Part of a small language model's weights.
Size: 8 layers, width 320, 8 heads of 64, MLP 1280 squared ReLU.
Training: a variant of Adam for these matrices, 369M tokens, 5628 steps.
Each number is 128 + 32 x the weight over its row's rms, rounded and kept within 0 to 255. Layers, rows and columns count from 0. Numbers have three digits each. The size before them is the row's rms in percent of the matrix's.

# layer 4 MLP down, 320x1280, rms 0.0432, rows 109-319, columns 960-1023
097:122174123076122101156083122158155124120090131111149156099176089100075104127085169148104169127167116096128094132117179112142145117146127177133091114203155145113090143092112131121087035151160122
098:154161128084169090170086101167161141118132126119082157092121119101157129136150147167133122189140161165116073119162119156160120178152097064108111113160056146149139138160148174169161105135093083
103:107134131170164100137098098193095174102090167100121090124154147146082126149162144158157149156115080153152139166142079105160140134178118142127159107117098182161141102147125207123141159119119112
103:150120134136179157156100157141144148135167133122092187119187079131095136102096106150134143160117116106137190120194180151108178082091089229166197110146092134161169126110152113125150116143188071
099:123149147142149136114107129078144155117092163166111131137103129122184168112118164148147131127057136110132145066109149090092155076061130148120179114108160119106098090120154159125122099167202066
098:175131120176110140137134086155154154085154095176132136205116142135144145098179148105128134064200158097113076186117175155152131064113160060113117158118163120105135101088091092108156161163128125
097:083129161124167108145118137111114130136100089097165098110123097153129190157130131155115134109102128116134121106120127160146048097072117178144104194122111135130130149124117160146083133144155077
102:150089159152099161086121093094150148135158089136115144099106179132128141098161112141108132142157118190119128153109126176095141104127142132106114175128128104140125089141116125188158159111141140
096:164102165146143092090137147134131087177145125167152108111112099093138121090137135120129092131127184182094106196099119115089084110091131126093110137124164132118161153108086102186119084179092128
102:096130118145096159140115134144120112115061112144124109140137172095102122154137111148091123175152130103115145104146143131158168171133108182133119085098096117101081138148100128112081119170154114
096:129117097168120152095168078097137195108129144180146145136074120154141180108145167147143112120157130104117063127086108137106142149190132116141137137102102151143152074110188164087115131109149114
094:110104150109114152140128175143075122157092121075103153113163148135157110159149128177108138168070097108131110126174128131108117172169106116153127135186086119084154108117103142113109082158123133
103:128114124129131113164086138146118071121155169112150150106116133090080152115116105192117121136149111136108146147096087118161067064142166134140124094114132125147106093063111088158137065151036163
099:147130116162098105125134144125134058159204142137109147141159137189140100097116196156147155073096147194160143174087137134180144159162151134137157083140120111107110148090181109131201120087138125
100:145160149106155084136114132132175113091151143155094131086088115115128138152176110119148155127113151113123089203116106158093023157106068130103162152151113130090110113100180114166131127090131062
095:160104091096202091155050107152104174111153120135145134140133128149082149133159064191129174110064145119154067160156098122100149117138136111152147191089153107135179151178129138151144100115116117
101:166178060143149158137172139203116167135117211194131123162200051145075135115112104130157138119098091177157147132167171046173115147148181157134130171161130105140152076125129127166176168132150175
106:082149121176188106077181101119065160108121088088145137126148135146124168128154108132154129112144169103108091126144098115135156168138053113080191112129177117107139140109117143128119091098114121
100:122173188113140136107100103139107149138185102173118123158149141138096098093188135124163108116116152107117074098095149181166073135161128150081080161162039194124124132126132144142174163155111165
105:137217084160141094100110173072058154088108106133184190133155134078082138113135152109156157161127099110128125173158114101128120124105169112178162076094175147118122099107117168113151132112100087
102:074110093092107122080128153156102069123148167058144094078161078101107095141113127175100114117162137080150093092140083160145070167111137130150144128166130083113106145117115112147120138151147113
097:100185153127054107116127158143117169168115214157132141167126132140115084210128102158090105142105125132189126187135143132112101137173138117102177144096184108133068172165064128104134128120117110
097:143123097120100101097129147121118074121055140124111149092095137134196098135125095088143168126173086118114128100078126098136175117127172182133137133116171132135169120116143112149184090149204114
104:143129136079160170103121112086159116166111187208179110121083130157163176140119122099115137085141117145132121108114116149096161140101072133177176118016085127128137123113105100155138139103124154
104:174125104157060111155100107147201122143092068157078139142201111125142159128132095154084161132186159181137077098158158077141145113106160128089108132175122111153137067083111159103098122064081085
102:126120055098142086117137076148142185117128183095074184165097125193118133115155073107143094160102161154109138090090130090145095104123165154119101150138133139092151065101157165135110232095193127
099:152159117153119156176154134069219103169156140148145089106085150129081139157132138122128127144146185109117110126142093071054093077245151113142155133134176061145079086137095095160132175134150108
102:148123148158118127108086093129106107176115129114064138141138147135139121091099094134151139122091154161102114140078076082176132150112152162079150161119090121109169126166077134156089144101063095
098:137147167097103137161153116143150146193132118121136168129154123131119150149080137085116105162151175150126093155143105135117122151092124080157062107149089142147106105089097094092101147101135144
096:191137072098151133125117081181119109099101115169113048106133114148111159132084124155102161089148169142150086130170102086200169098140132129188152148131143133131109159209164137073150178095161110
099:154098128079116140145141159153147130132091091215154095038138134101117035117111123175110113117132154187155112158076102172124126130138121101077162176188190129110139102108082108153120099099119116
093:113125117131059179173142141188169124175128164114131161134149091132101128101099112147123108136084117161184125112131067088136127041114139162100150216119124127132104143158119112124117109125126116
096:132125163116096137121141150184149165163114120114100101174184138129127126216117127155128130141116078165121051134168162087151134157128124175137110119153103128161112147175103133161177111140126115
099:140126098149085110086134105155144135151096091126159141128116137126120151180150131158137116101133097154113129144139131088165065189111126164103097117142162153162151136130124146145140148115088078
099:130063095175106135194105152160067101132145141120110090138130200182113089064137173126069126142119126168170117161167142106140162139124125130162104138145117135140191144123126120140168168050139143
102:133096116150114154106068125092123148082109097142129139105107057067098139071071083082142112075153144111160113154146071136162145173111122113109043048134134112117157172144120178083082138106085129
105:154128104139130138174102144099145141117110089108112101116141136180117191142113115120132151153129131117139150142152115203114159104127099144177186204089087099097115190123185129135112124108146075
101:098148239132126119134160137066135110121159048074145151090134126147090165135171125139114196204095137169091103109146167114133097108171094109191153180095080122090165086147091123127189097104091162
102:179158146198143099123032182080193126150106113094112145121079162144182153140137068150085113137123155079133088086086070119108150112104138125124113109143130092147114120112103088151202146118118140
104:050160165136129149161104114112076129139177123176157150142172128159122123161092203120149164179082139130116168098150115096169108137065063161149118105095099002102094107178107157112132087135115115
101:181155092075107065141138159144189185169119194128092104128134172159129116146185108168150117176122173115109048138103125119153125104067123137103163160163100113085127099145106119110106127157090138
102:158125113107145132139165164148104086127146120118139132138145093120062093126124124126119122081166138112158169175112203160133164150132149155125104169122064143096122155135144150169073157103148117
097:120112118140099123165080203205168097120159106126203127136152145121126152143137123149083117123098091168119113157114121114077131102128136094092149053182140169065094118129136118086169141093145106
098:151137134096199053070186153140089137085113205236179161076106143188119107133130120094111115099135141073104125151152123151172150126149080165150092093178183132088144104120117101135142096130051149
099:132094110170186166156134138172160164121104126103142160180094096129110146145112110099135078152151161097079115153134162179143133145128133090097174137083156163144150108111183129146112155166168126
096:161069138153111102139147104138126101128130119114119138119103150153153105102074134112143079064174145097142139117092138175139112132147130137107144181078160163073111123101152091132110177163109087
101:163122136170127164123164167061121142165133148075073143121137104097077132157139051114128115115099198113106110145122082139126173156114080128209076122143185118138156144141148114143148073164104136
099:075093166154119140095128134125074073194079124105199168097143087160076112181104105117088100111166091150084159170154075117127161106133120140076116090074111143105085149121113139142062087121066188
098:176140212091120107130071135105085118140128167139124142158154137129173126110112114205160157170173134155120202118181120106118104106104176136152163138121151106117170149110103140047119122121191144
094:142125133080105133093114148126124106143138134130134151120078106115144160097143151117122105150162095084148170089159136129145202130122165099101161111130138093106123063135121146119089153095063168
099:098177170179135134140191155067109171170149159124103184114105169116104138114091111119120080145146101116125074140181157126091139192100097100109111171192152095086129242166173205103093095123150111
098:086184110134070132168127137120106186178096124075118119122134099109115118111181149121122073108152149086101119183076095111129081147100135099139117074005135145098102141105107063124127152112072188
103:131155190126123154205106161062180132081158116118141104120106176132183121064069127109131100112143156124147000199091158065137086080170104127201118141146138100065174169159158089136048095149030091
101:117130092116099119161142157141094146143138128115183131132141156190107141081107149165161087132146160179098164161135116149168130137120099162108100044126155134182114135069107159098099170078139190
099:085202140069137120145162140199155083136175096141059157178053158196155118127122164102130166107162135089161172128154134117167153075167114131147166152085176147151074050137146072145098111131138133
099:162128128186114129112145146148107116101153128137104167079135115133147132150112097109121153153048118140119113120108191092147182088112130146109107171125127103144096058156128166171104152108102079
100:089099103132127128136145100090130133156099133141137161157148132084102154123090123128156132140148084130113118156176157136110182098137150163113117125111133151105130170099147138126157124172160148
102:121164147145114126150102093155144116064110079060157144086078108083166124082135099072119148104119111151134119185144158096112139166101125157114064177104189178162124162126126153132109135092133143
098:054107112133080163130155104098159122108165103105098178110138149113164121170135121111139131103074165099117067145154111161080139088106136118175169135223147118149147083163116117078161143126158132
098:179155155113131088114135189089087112072140132091107150131125095114128143096131152141163105151127172073088098145145105150108129144139115129143144102105094087141107074162151170094107176109128130
102:145107121103141097144107124072162113142130084107137126103165172142115086139134124157134142146160089138155193099131106170112075134137142082138096129120169143113092105115150111142202138115105161
100:187172096105183049096199147179126138120102147127208129151157139128082154154141099124154163117141119109175078134130096142123128062106154116188143073121101135137060108053146111148122155140111137
099:104118094145082136179147118120156161190155110064156097123134146141103060145150151178108117158112141084093190104136171172158109103118098098130149102094123126091157226154138102166129138147139078
095:086154175063054099102089144184129157179135144068130120060139123173202175112137146122131142123141077077131074190097139164099207101102050161220098144112109118159196113065145128172155179112141159
099:129140125168167176099137153115083166092172140138112106092139104061128137117143138086129096148087156073118130133188195111129190147158080119094120137182146198149158147180127067167136173125101155
099:116119157122181152096054093162092108162165177105126138075047163112132127094120113156126164114125092078153108121137098150149101127166116131123083148189180177158173063125118124138165136126129101
103:159153208138063134112152101119155160044103137134114103112149100178120130127160093118113117135120101097156139107131191080134158126128109234126150133123142127189181051084169138094053141135172088
100:071154144114140148120105112125135163169113156149107127133159087098160143147142180099104105131149158216166190133214168101118069148167045149169129147105050135114206144095108138109135086120125143
101:147173163144124196116116153051174124097147146090158120113106108144128090085138114104107125155171090173077177078088071128111162126134145097142146172096067101143088101113120144096111121114158145
099:139070148103097136136121121114132167095108045173138103175147111119060130117147160218119106196071124134068170128060142172135104129087129167185096099127108102120140080114133162155176128077141120
095:161145073094100156057101083138078115119161117129092130103141098103129130154144153043208146120135045086064117080185151160102095158158140134178114174119069135160132123127095111153168064118042136
095:127151122152106134082161108098141107154156120146147123190143116130089109180120046139175126194141196163123099140059106094113162110139141158096183157139117108119205085084171148137155096086115119
096:084111117125123154129086081091149144153142166200113149163132128156102146095064128099114109105130175125113136137157201207090118121115194091173095149130066137086123128168164103085125111108114125
100:147134106200084138114142164067145149095118121104152160175153173096107155110113138124117156113090061085171126151093157092096101164129173161091134077171117169152098108132106097136179107125042118
101:132157107115082157055187151083144146120134174150193103081147149108141191153149141072103098164148153160090110088082195148059141181138120123079098112081119172162156067169137119117170108113198195
102:171079142099119153041191076082105085110128121173147122103093159116111126165079107130107105195090151138162186105141147103114120110070136183126146128189164169161122167172091165102118067169121134
098:094144172110102122206086142126119115172215080148161183127069135131092096180104075160150132087111074145136174122119119116081199091150047131118149166133069110166178150168123136119067137153152147
100:085133097143140174092227115151122140140145146098175103131110065083148142191097119131104163117154120137134118149118180125068105118135160157124238095103113136094144120095103109124142071185118129
104:080097113145164101172207133142139188087114119123124145147137111165060170130128088106150117125096117091217153135173135134076063148099163106171113124114124045134141141143138097180129117106121152
102:137117161138116091116138091095157147143096119150153136063149127109188141144116074083118089106062193116179184129080056087097065074168155138111125130071088118180159108151105148103119115155087195
101:121134098140140131173084174114114182127070119051117109102089154113138079094083106073093087103109165124100120120073151100117150152166078107108121132175191169107115090104164072124074191126125151
096:125124152073111103110152118128144172145134156173097123105071153152117108099088118147142066121140109157116102116091085142120167152132168179143166104162106181122107144122139164157055171109125127
105:179136186031159110142128118103123082169133156100102128076151138099091154191187106148127145133058092107162093109199136134064110074122164108168120190148113124124157163111126099146168133129086105
102:137097109103099130081146170156112074117147169121103130095201123123188108154157110113098132150150136161206123195122186097146109083160153124137165146065158097143135167096139155110077132084142183
097:134112134195202160129136137043112112166104134126129070183120141097002164130201100161127095125120163115186125153124139193127120073031160069160128138120063127159172082205129083154172086145125060
103:114109124089111125128100118155107123117103196138146080112153091089123099164136119094130045158088103191154117081183119132105121106152118080117144094145177053087057138122088112141133146179130076
099:157137086170167142095106125113164121088131121132154088106212169161149092118139123098109155126120137119145100083100125176186081139096095148168120153181161138165111151150124102145120173094104180
102:103135113141108064156161154167122091179170174083157194131146098183207109124143088150121151186132122135115097113110100142184184099118183097106085151109125155112173173163143101089159158115117128
094:139126132065170177119156083107098142130128071130170054083144134143158098123122136131126130161141122174108195127150119129150141132119060120170126136135184116148205154120162183160108152113110089
095:171136162106186159126136126162162159136109137150101143120202107126172090165172120095127115152136103122149063093154119141115117087153146169134110105077132156171143081137155080124166129091122094
099:128184087101149090139066156138126138148085092200183104165197130118138097115139076106093098146195166160150098136134180158138120155108126139115148091145164111139156122144111209104113142118137108
106:157135068183134135139167147122189072104119135168170234175106158143116149132154160073056123117194106070118140145145130142104179124181150160104137159090164140086124083120143116127104135173115076
099:053114097161088197133137129095165121187147145089084086099107129088197111144125192142106158156106160087186142154126167139140103178121168174192127114156102089129157140193093096087186124070143141
102:114181103146075111175168126154141178143156085177066138103167133084137116157083171187138111105115202135098124126132131153209125142141111156096154094118113158168089115085111155100187142145194122
101:145146133105070126103198063158192122093082171129183152092123167136108120158119145113126137110117092158157219092108203065114112143076147091142095119181085127158103130116095122134118111132086112
099:131136143106150161126140096149084129087142130139090109169132177160100102164118155154145124111218131131145136151129136148149140110122135106177095105122119126136078080107125111113055048145108131
100:093185127216118128134126234098112104135189099140133134115159134071140135094093134048109096163160170138161149125126162132117095143127119115098125164075138169133165146068176135158128164117122093
099:090127119112159075084107083079125091136120137174037142126098127124207110079117142145133147088117141083115187114110146118164157117154096153126174131110148183170058187144106131172121133128105180
096:140132159137141149116111150156133085162092111101162158061067126117127152132109131075143150179086126132159116177135170138119127051142108145123150165147132108091146129085132087130161084148139136
103:117118081099092086147085124130146088119163104133166147132104120132123110140145122138127092134163178089110084100126212089142186096116129064126131137145138120081101118115133121109093180130127124
101:115158143182138163145150107099099183193192142112132128192095191124181133131124107115143167147172169148139109208143130144137109059098105108154123073063158132116132154089193137106091150119094113
101:114111170167123102119124103093175140196105160201168170139143119137136126130110132167144128132130102176124203141065026094107100133111149165127098163123133157089078137146148171130110084078131106
101:149140129170124144181107076088172130211162159085095099158113137115074101093126122180134109143071121110097168074121126125139138121114132046127088185118085172134129157116155121133107132165143158
104:137162139110078104113134192130084163138093143173151188123186120128131131113132164136174110150156092134190144091162139158139094148170123111171111089137159120127175144106116021101119133122085126
102:208144117125101166130110115098145112062112155168139177109147122190120068121069139167136135091140066116110134134106150105167143116104181129167150147141219192092083099051147171168141146114128168
094:078122089146156154104107118087151093112115071063102125134104078148129125049160144140087090042179154122124125104116187163130211100152096159160227135138135087147133129121111125104137060127092185
103:132096179142096163113146123104133162109170121164103096095094145140076100143116074185157136115112085064159110150140174132092117111156142090120145105108109195208128134030115197140151155162099152
098:131163103141157067153206122137120170131193097124185122115137152123133139109138096130098097215081172120123142087128185097188126150167103149132140103147157134126189124135110134105108096151068163
100:124111114120162129054072135104134117124131107167121097091107128168126112162128166183137096182153169117144151112148116194087068166105190175101131135155209111085101096104106183131149133103123119
100:086120107136102115119132179143131174117135178085132151128142060114109161086124101083146130233125113090093183123143115131154149134148101120050152122147124149090055124095104176138183107172181104
100:109022173176080161064119058092089170089128082116133113113098153146080124196158119157096154125125120149092161179086146189162185173115089183091072211143093112126104129180162205115194161107121142
102:107114148171139120136080120049131114100151087182143158099161109177158090095201102121142138108103145160125187184038115191149107139140118125072107121174175157100127127138109134115148162105134087
103:204145113195150105055146127083131092172112139130110136101146094128111189089090107126123148137096115179167121164179092112162151066120190149085051136120113108127107186127150098106068133087140145
099:153138129109175129215159118136088084122127140122140126114104141134157155060133126176109100152140118123167174142141140100127162110132123100124161142112172213120104137101132159101164191153168105
104:180153108084152155058111117116142124183116097179160142072161107175127157121149097136089183123108108184103128105059106091062168134147123099106124089093068095120117133132089128127132174110133137
098:144174068115144123118137158121098132111086166131115102169196188120094163070229174058114137103131141096151115136129186177145127200123087142106139125101117112189136152101146188158105141130175153
097:152143173094143214157143162152067074120152101129197168094142180163101114169141101071113123173108159141104097126136112128132121083161086144124159122155066159130189127115111125237090162077161153
093:136099112118159104134099110130115155121128107142132140103140160195151199150171166141120096163101130122117133120121175126131133128115142209137159162177104164118123121137108094100166108114099017
100:151131175133119056103046146092076135148110136191165068147142149093118061110148082078172127102172167150111124127138099111086119160086102074137151088118169091154084123073088139141118152210109139
100:130142163105135103165098159139155104122105173116194126085071128097180135120131134148140069164065049215136149081138123146090137193043145219157131115150095081105120142054170095152169124129096134
102:103139139136125138167118154150160097171182093139074133166194110116121096149119195128083133199130197131134212147159114114076129165115124120113126081129138158147108153111174083142129146114120148
101:141105141071125116140105077100139087096139140085123143117158155134087104144164099202107128148160105046123130046128137154112114188101107102127065104136115150170119125086103078163125117162096149
106:117138116187156134084129080114123137112125165105142137154141103166133058116134155155102116107198125170155073123120141082117095118086129145144189127184067144187129072100154083083149154116109151
101:096120123092099112111151103107196143102168109123171175118113173161111087112128110091031120129187150145138213165089153160137089160126107092127148118150152120104059135204090146112156114065087158
105:141206122091173142176127144160095131101135124084118134121116131131138164116183150123195123108113233178179150154117132115166099122170125080105088156116180094188109090157111127086104108115114152
094:088173117144124116127101086149174158144096123165131148100106146156091107143145073113112149179083102174094070118166102145105148077130160093161112090148117080143161048141105167150139110141122137
102:143110166139148185155084124108102143124136155112084132138098112103076047141116155171148143109120099149146176134129120164153154143117035141142145043139109142147137118096154125130153080131139135
101:114100123152186181148092119113107088142082070140127146042113107172131081105127129117088122072145117153100100132074077157104101093156062092143096127146126158159128141150101158064128058088116151
098:101137157152109092157167119123112164129132125106138106125143098132099169183078041150108172152117104158129143125132070077085182127138097148133112141159121114141107172112139160116139091149082105
102:160104107129167089152128107098144089186112148077172075123157149148121163091109109129158151088146129107109058154065104105098120077115141170182166163120156181161111092157110109130115160109083182
101:132120115119100162074083125100120118076145152073086178123148125089088147141148097093108131105093130155116110177170153139126211153170101178146124120160144082112086091172145138118145114081118096
103:185134175118133104165138138124155159135113201131160123090121150104112139141124153172142065070082095134134108141169124135076122049179197142121194113153137123144151167129128118141168158124150155
099:142161128085092125126161136094138106129087185147127137133168128189152076142165147180099112149062130079118210104133187155143173165119121122156184077149141102139188133075096137079132110181172120
104:163137085089081103095132084129114101169085118155123081120102153129118134136197171136203104107132137086154136107121119157168160157091170050136137128060111051093187090089148070110196161098114147
099:128099137141153120160124152145134084147179130097118075088064088101127172136147147127156128087118168110095159121202122181076045148147112155153143120107132174101101159148147118155156144128133041
099:095111087137201161109108142063141149179148149151142141132100184116081137126164145173157164118120113158128205131151084124062089186087109090087167057191143138146123166143070105129106148098100107
101:166166107188105121113154116099181101121093157123104152157197058165115103143106112127132084103105121088174117062133120113114149144128167118179155136093160194148138132145133086108133140115131111
126:117119147151112181105147108136130118113140087152119162125137152139141122206164164121093148106160100133137108111134134148142100129094107124137095202118144121122146142135118126139130137095152113
102:127160112144119124114144140082139142132128078230125085114138159138158147095151134025082137127105078106111099049169088189133132149026107100146133140171131111117090161102157133100112174128072144
096:116147147071144092101146137172130118126149126077159104095136124077121110135090170128135109151156152167154107119115198052118074181152152121182072124120112154122171141108141154067125137152135100
096:061121097078150091171173087083122085130145122127107213121100124099153139146117166158108159158099115125126187120095132163132078155141077158113096137131114142128151052135135108091115099184155109
093:159081090127187099103112156082144147126099203179089117145132147118149140137131102178196131067117050118135183138132126141128136124090083058148147135151087144079164169142160126132060084157128102
102:158120162184113103121074086133180079109170071110128087160114140122111100110152172136143103081092130074114138043077153100181196148208211095153106178147155164097107143071130125115062143119114127
098:118095061128096123140153157073080177141100149166188122119150090167069114141110140146111142129181111130125090153082119163104061096091149159158160208181118145162158094164087107125121100117142221
099:056138090105171119082121077208153139113161213111114086201111169111131095131179081144105196101065168180091170126095100138128108151150120139138139166180143147199183093162113125140073156120120078
099:086143072076112097107167159130149164179151106243100150139073084090205124141104159129116132121140126161146092071132126104192135091080164148123141114119100100090181168100087089074114087135158200
097:100118119128097060117125112112154158088141158203121128085075074152104182141109128106145158168138139155125158095137137102126139131139121090205118167090130078143112154141115106125135146172131103
102:097124151140139137145178130106132111133132137150101085105105109147084152140148142144154149183127102196105086125060095097167060131102066123180176063084097085150063095123136131108143110161149090
099:170150145135148096095147079152094101098122086122113135117190157104107120077160050217105118071151112134102078171191194115050207104073132153113045181166124156113090110142113112147133101140158147
103:123102117106137096159103108115150150147126063177198064126090079175147061161175112118126133117196135173158134103102133220154164143135143175126092120127096126169139101139150192125133144199155149
095:228147087129102166140127101144075147157120063114056104102085105113102122104074104091082080092114104139075133123109104174136153129186171100128158216134154107185117132148093129130082069135128179
096:133107095148164100163100150144103115140166204119159049073147124157130115125112107102153127093110137126138135090194092132102153123161100067084085139145057154138105082112122171120089144129117187
105:155149126147117086087088132178125163209118136081094052148077149178117130148179192150147207138104173128156079147174136129103187076100108105079064170116120086101132128186108112117137191114110141
098:148071083094164132154046115131101145100161145143153104145179149105152132181149154153104159074164171111156112165086158162160017134143169121066146160175156164141100088099190163156156131099118159
105:121188141072140135158128162114112141099052102099153041126108085154125123138091136107075132102130139119131136099141137134193130061203133210133100113142116134127127161146138117081108098150071195
099:105118054144109093110111104095196109150095116070149154104119125073192129097161087061119114145124114108155168066108137099120123142068130124132126135079141152104128102103136124092106128135130166
104:108118131113134109118124122153128135176109169156132178138122090141185169087082103111135172092106139165115099082122141192061109089113141181122243124191112106102090138108140114114109153105152116
103:149113139124119201166099122136147164121118093141144123079111125168146136121107139104075098108165099055177108089124139110172035125222128130144152158101111129130156064180153162154133136180177135
097:106130111060135163132151097131106095172127058163154113137086109125161127115112141187189047109095121132136172114141121127152099128138152122106112135187101127142131203133110127124156121172121112
096:077189149123126140061115133166068178165103180148100102108166155161168107157103143065100193114087135143116134147118128166152105146112187182163174134112161102150148104177095170100126090139131138
106:133079097177058077129098094141160135130145150151106155088147126140135089104137108139182141165115086103144068133150192116168160069123124135126112111099215120156085147134028068114156142108040152
096:182131153112158110156153122119124101126167138212104114061130072130108090125158189144119180159099106101185161228185062116153139204118142121091130098075109108083173136191131134142114071072110170
098:166172152113117162141188114152163148147128117139071117131098112150110132142090087127175148145095113165128087132071133131147135053167120093069098122121082104138106132136101125126103093094172148
100:103126137113151063185199094093082078191147136178124088138112093122175095122140146102078138139163175111154164114143105137129153122138109137067119132100091129140116087119085080156118140150115140
093:122113108164143187151111135150130112136154149136153125178131137145127129133089182071092125107112102150109162165145140116077149154111134139119162129079160095153063118122158149142151156131135175
095:105089122123093161135177133143161158102095114182157145086144169130151162143102167130150146122066124159094200078160081128136096149117117148128144173173137104051087104132143093124104095133103112
097:053141122094131155113086120115112091172111070120119146133123114156118139131134123136113122226093089142159119099137130178146063138145071129163077151188101134156158147157122154110068106225174059
099:123140173123119092111133161137124077092096080066184090179105133155143068147156132149121147114098046097116101129123150116105167117115169081153095152129140170117168117163177105126106153121145140
099:129155110138109159168086115130110123105128108112109120124075138119176107110168120168100122104084192129118096100193122115075061173128171117165067124128159124127133163081101163143145136110172066
109:160150143143127161124090155133142135181112107130098127140134145136136142111125094126204154013126120159127137143148070072117038113128127121158117107134071125178110131076110140093112124168123153
086:130105136132053133142162192142174104170134091166172108144181077120135116157120095136123118125195129191129144146138210132112116118116138099160104124113140103124129147162141125106119162110091032
102:144179138134185137096093098097105085111120161097176094180222122132096132154147069116152115173123192164116139090132147117155166145119161081170078081194151175116139144122145106120135094146113117
101:159092092162121086116090117154121111144109130128105118109140141139144154058141129115100117145177084132174086162166098131139168139125169138193097103153095133096164066125184100158145173125059091
097:112093120146121132123063128087131130139083135121093070083071105150126095113098104120097078122112093129205104128152130145106153094119170141131178152073110068086097130155173121094115130128155141
106:150098168138175152074143129119168178106086121097162174114074157115129123154133176039135140105160117129107114101096121080147126112122133129157188106076152124183119104082076140171153120099126218
105:148100125128119111129155142116153139180132145102141152125118120171124134117165068084097114136120129149148121105135064070122074164093121101111115072105096187133122049132147101127131198139180126
103:095113178177065096112197225168129094152137102124152195093126178155155123139142132084115117133112128123150144131106146161136122121173123153147186061088106127110117140160149133073150155116105110
099:162133092165152100150172098148148195141102103121106130094141138107177155102113130123092121094139130128077096128149158090167138132149126122161129085138191162078096104174091121082086121091110142
107:167177132190111140133104092111092141158123142091096128156157101114173156169106154099122094130098132090143156149107189117153127117121158121136118144128143131113147113148095155184113131133114106
099:076162086167096083109115137100071152156123179099134134134116089135143086143109132100109110163128205127130153144169119157141154148131121123145150034157118083105095140212123111090161060061121094
093:086099138187097127154025116144171081115150137169136160138178091092147089100153137097160117086148121079153111190103108137197153113183086161101175134079132183134183110129131103168121114151086093
102:126108116145167138115204097077075135178116119128095154136106157150086158125104114114101178140064132135110071128172148147066098187081113119141115124101118116095098122144109146086144163085125144
106:169142138044151154138133150112154128210096131121121159154155145147074119130168111145099148110088104105127165140156104107146000139081091165167098094121094081141130151114137116161208149137113132
102:134124072119116122105115144139140047164098141082129146100152137103140145080101121092133079143173119102150135189126137092116166100170153151125137180106079155116130171076140160127080135101188128
097:087160177181121127140098078153120130112174104175169145158092157111129104127101160145114116152150065157117082178160139085134185167143070120117161177119081126140122119173114103039161128105100113
097:090152112114109107154107157108140080081114076129107142138092164085099126130131068119099182071137122088127058080189144057165125141149154073134132059133216153109121088152116136123132174102124074
098:162044095150184142128130156102121124080127120102162150170138141152092131136135168146166107130161076003148123149109115088125166158135141161104122158090128207146160082118129125148160176174096142
094:183141136106112098184107131119100142084129195154131143102155118124107150154091145227132206128029114071138094139137141157106110166124115118156104138130125153196205153124135099194156212098121165
103:079147110164038039126113140110097138134152074199213115117182124159123119171108145111122155106156114109138079143131094132145174140171150142172121155125117123137190142166056158183049121102132122
102:163141111117099165158122128100134134201111074118129130164120155072144130141083058127084186116099108120190180130097106093177190149075103049133140105140152164105143120136112105125079107054117122
098:140110145160133110146124130063073130149105170120137091170081152143159121157163184100120063173127153130156111098163149134160066118095113125112124111166124130160073199164157145099104125101105150
094:134101128087157127118104140060159132128124116146089135099103094151085119108162136152136121153113179081084106077152177169109143087149131123111110127125143095090140060168145126164138158154147159
102:111125205103142115172107097141144153130132079149168053173071089156108059120114185099172124104122108141153198149136088136116120095121134149125107140148147153084145106086185088098137179093100077
098:173157194043128101137115087104094119093141159100109073238113114113106043123126186135085120108168155149135143112171137105135133126109075105111123111095122078112104125093144175143088161129150072
102:144137172116161085097072153155147122174159084172128184080162091118128130132107173097115164083097101071113140141102144112157090118091137128181191107117108205148129176104123161092136089137089122
100:100135071152105101131103160102108103149141141109160105136083120180150142122155092147151164166187095139132163157104077177127102117089105086150120150120140098083076162096169146104071130134164156
103:089166061055197078124087110113117123173136111106162190147059126159091104156156087131145145160121155139109127141119086084120077155130146176165159112202106147127084110096148144132118138146094095
101:096144154125110119089117082112094151174117127110078166084140081150054168126136155128085115189106093156118125129118190116101162149168125159076081115121094119193110127100132107136143117156105148
102:115170088132166127093117127142135123070077094162127106093054136131131098108122118077145154165137094151117138092129061182140135151129117129159087171104108114111104132116130157172137126146160111
102:166174114041175155143144111104140119137136146129158120167142149153134162097201096124117128171129095092153067144140129096088109097115113147144185137093125097143198158115111125113133093135154102
099:176106087091161111081119162135153116115116126148200168121097083063066144114128112061105126171090082138167124103161180126159193161156168121166127141147087110122187074113085111122129094106128160
087:180130120104151136128147150111116214151126179113047197089180139143152128134158134090196134113130132095163173107173190084136092183094129149132068134099131159122112106140051056121152132118130126
105:136151115190149165137116168078150162149136135073146117137176091167125111115135160131099177124135102130132094126169119069155144178143115116173191143170140086125207128100133133140116119081115143
101:132132152085125148092161135105132122171132126107162149142136149185075158135124091105075087164097143110114146126098103161155123134153103141130171142040118122112105131071137144195097140137132156
098:123196183118149077135104132100078119174152063133180097086086075122175107116135165115159157147105098177171141155171171168080182148123169109133115089213129110099096082129156177162126067057134098
104:068110045122166205174105136112125124104104126162147133156046105153156115107122101147109133161108076106090103161141064089129182132164183167150095112180159156152152061090086165126113104139125151
099:126094128122146128080135166113114082128113165134167134127104135159160150095117134084109107158065161172112141193113212122135134131063148172068116130197147120076098147173129134103155164152136086
100:098152117090115155101112171128160123101103152129112143165140117187132070112132180154140127111103161126071161129126158164100116131103130102131092106097188080122091165058160108114144086163113130
097:156116105177118119085084141154142123063139157124135111111154132096168129109110082116094088118113067176173066069163122136150104057074145160201109151126106139113103134066099094121152051142083179
100:168149163142157116086072085051153162093132138084132141127177123127127115067158103112086070159129240122146179126074146133172117137156130151120121125112095174161141144172089065155090168105122199
103:168179173151147135105087156171130109168193156097102139120119144112125148166147098135138136109080128106108156162145150113117117127181105132146122055109128195162149124143148140120112189155153108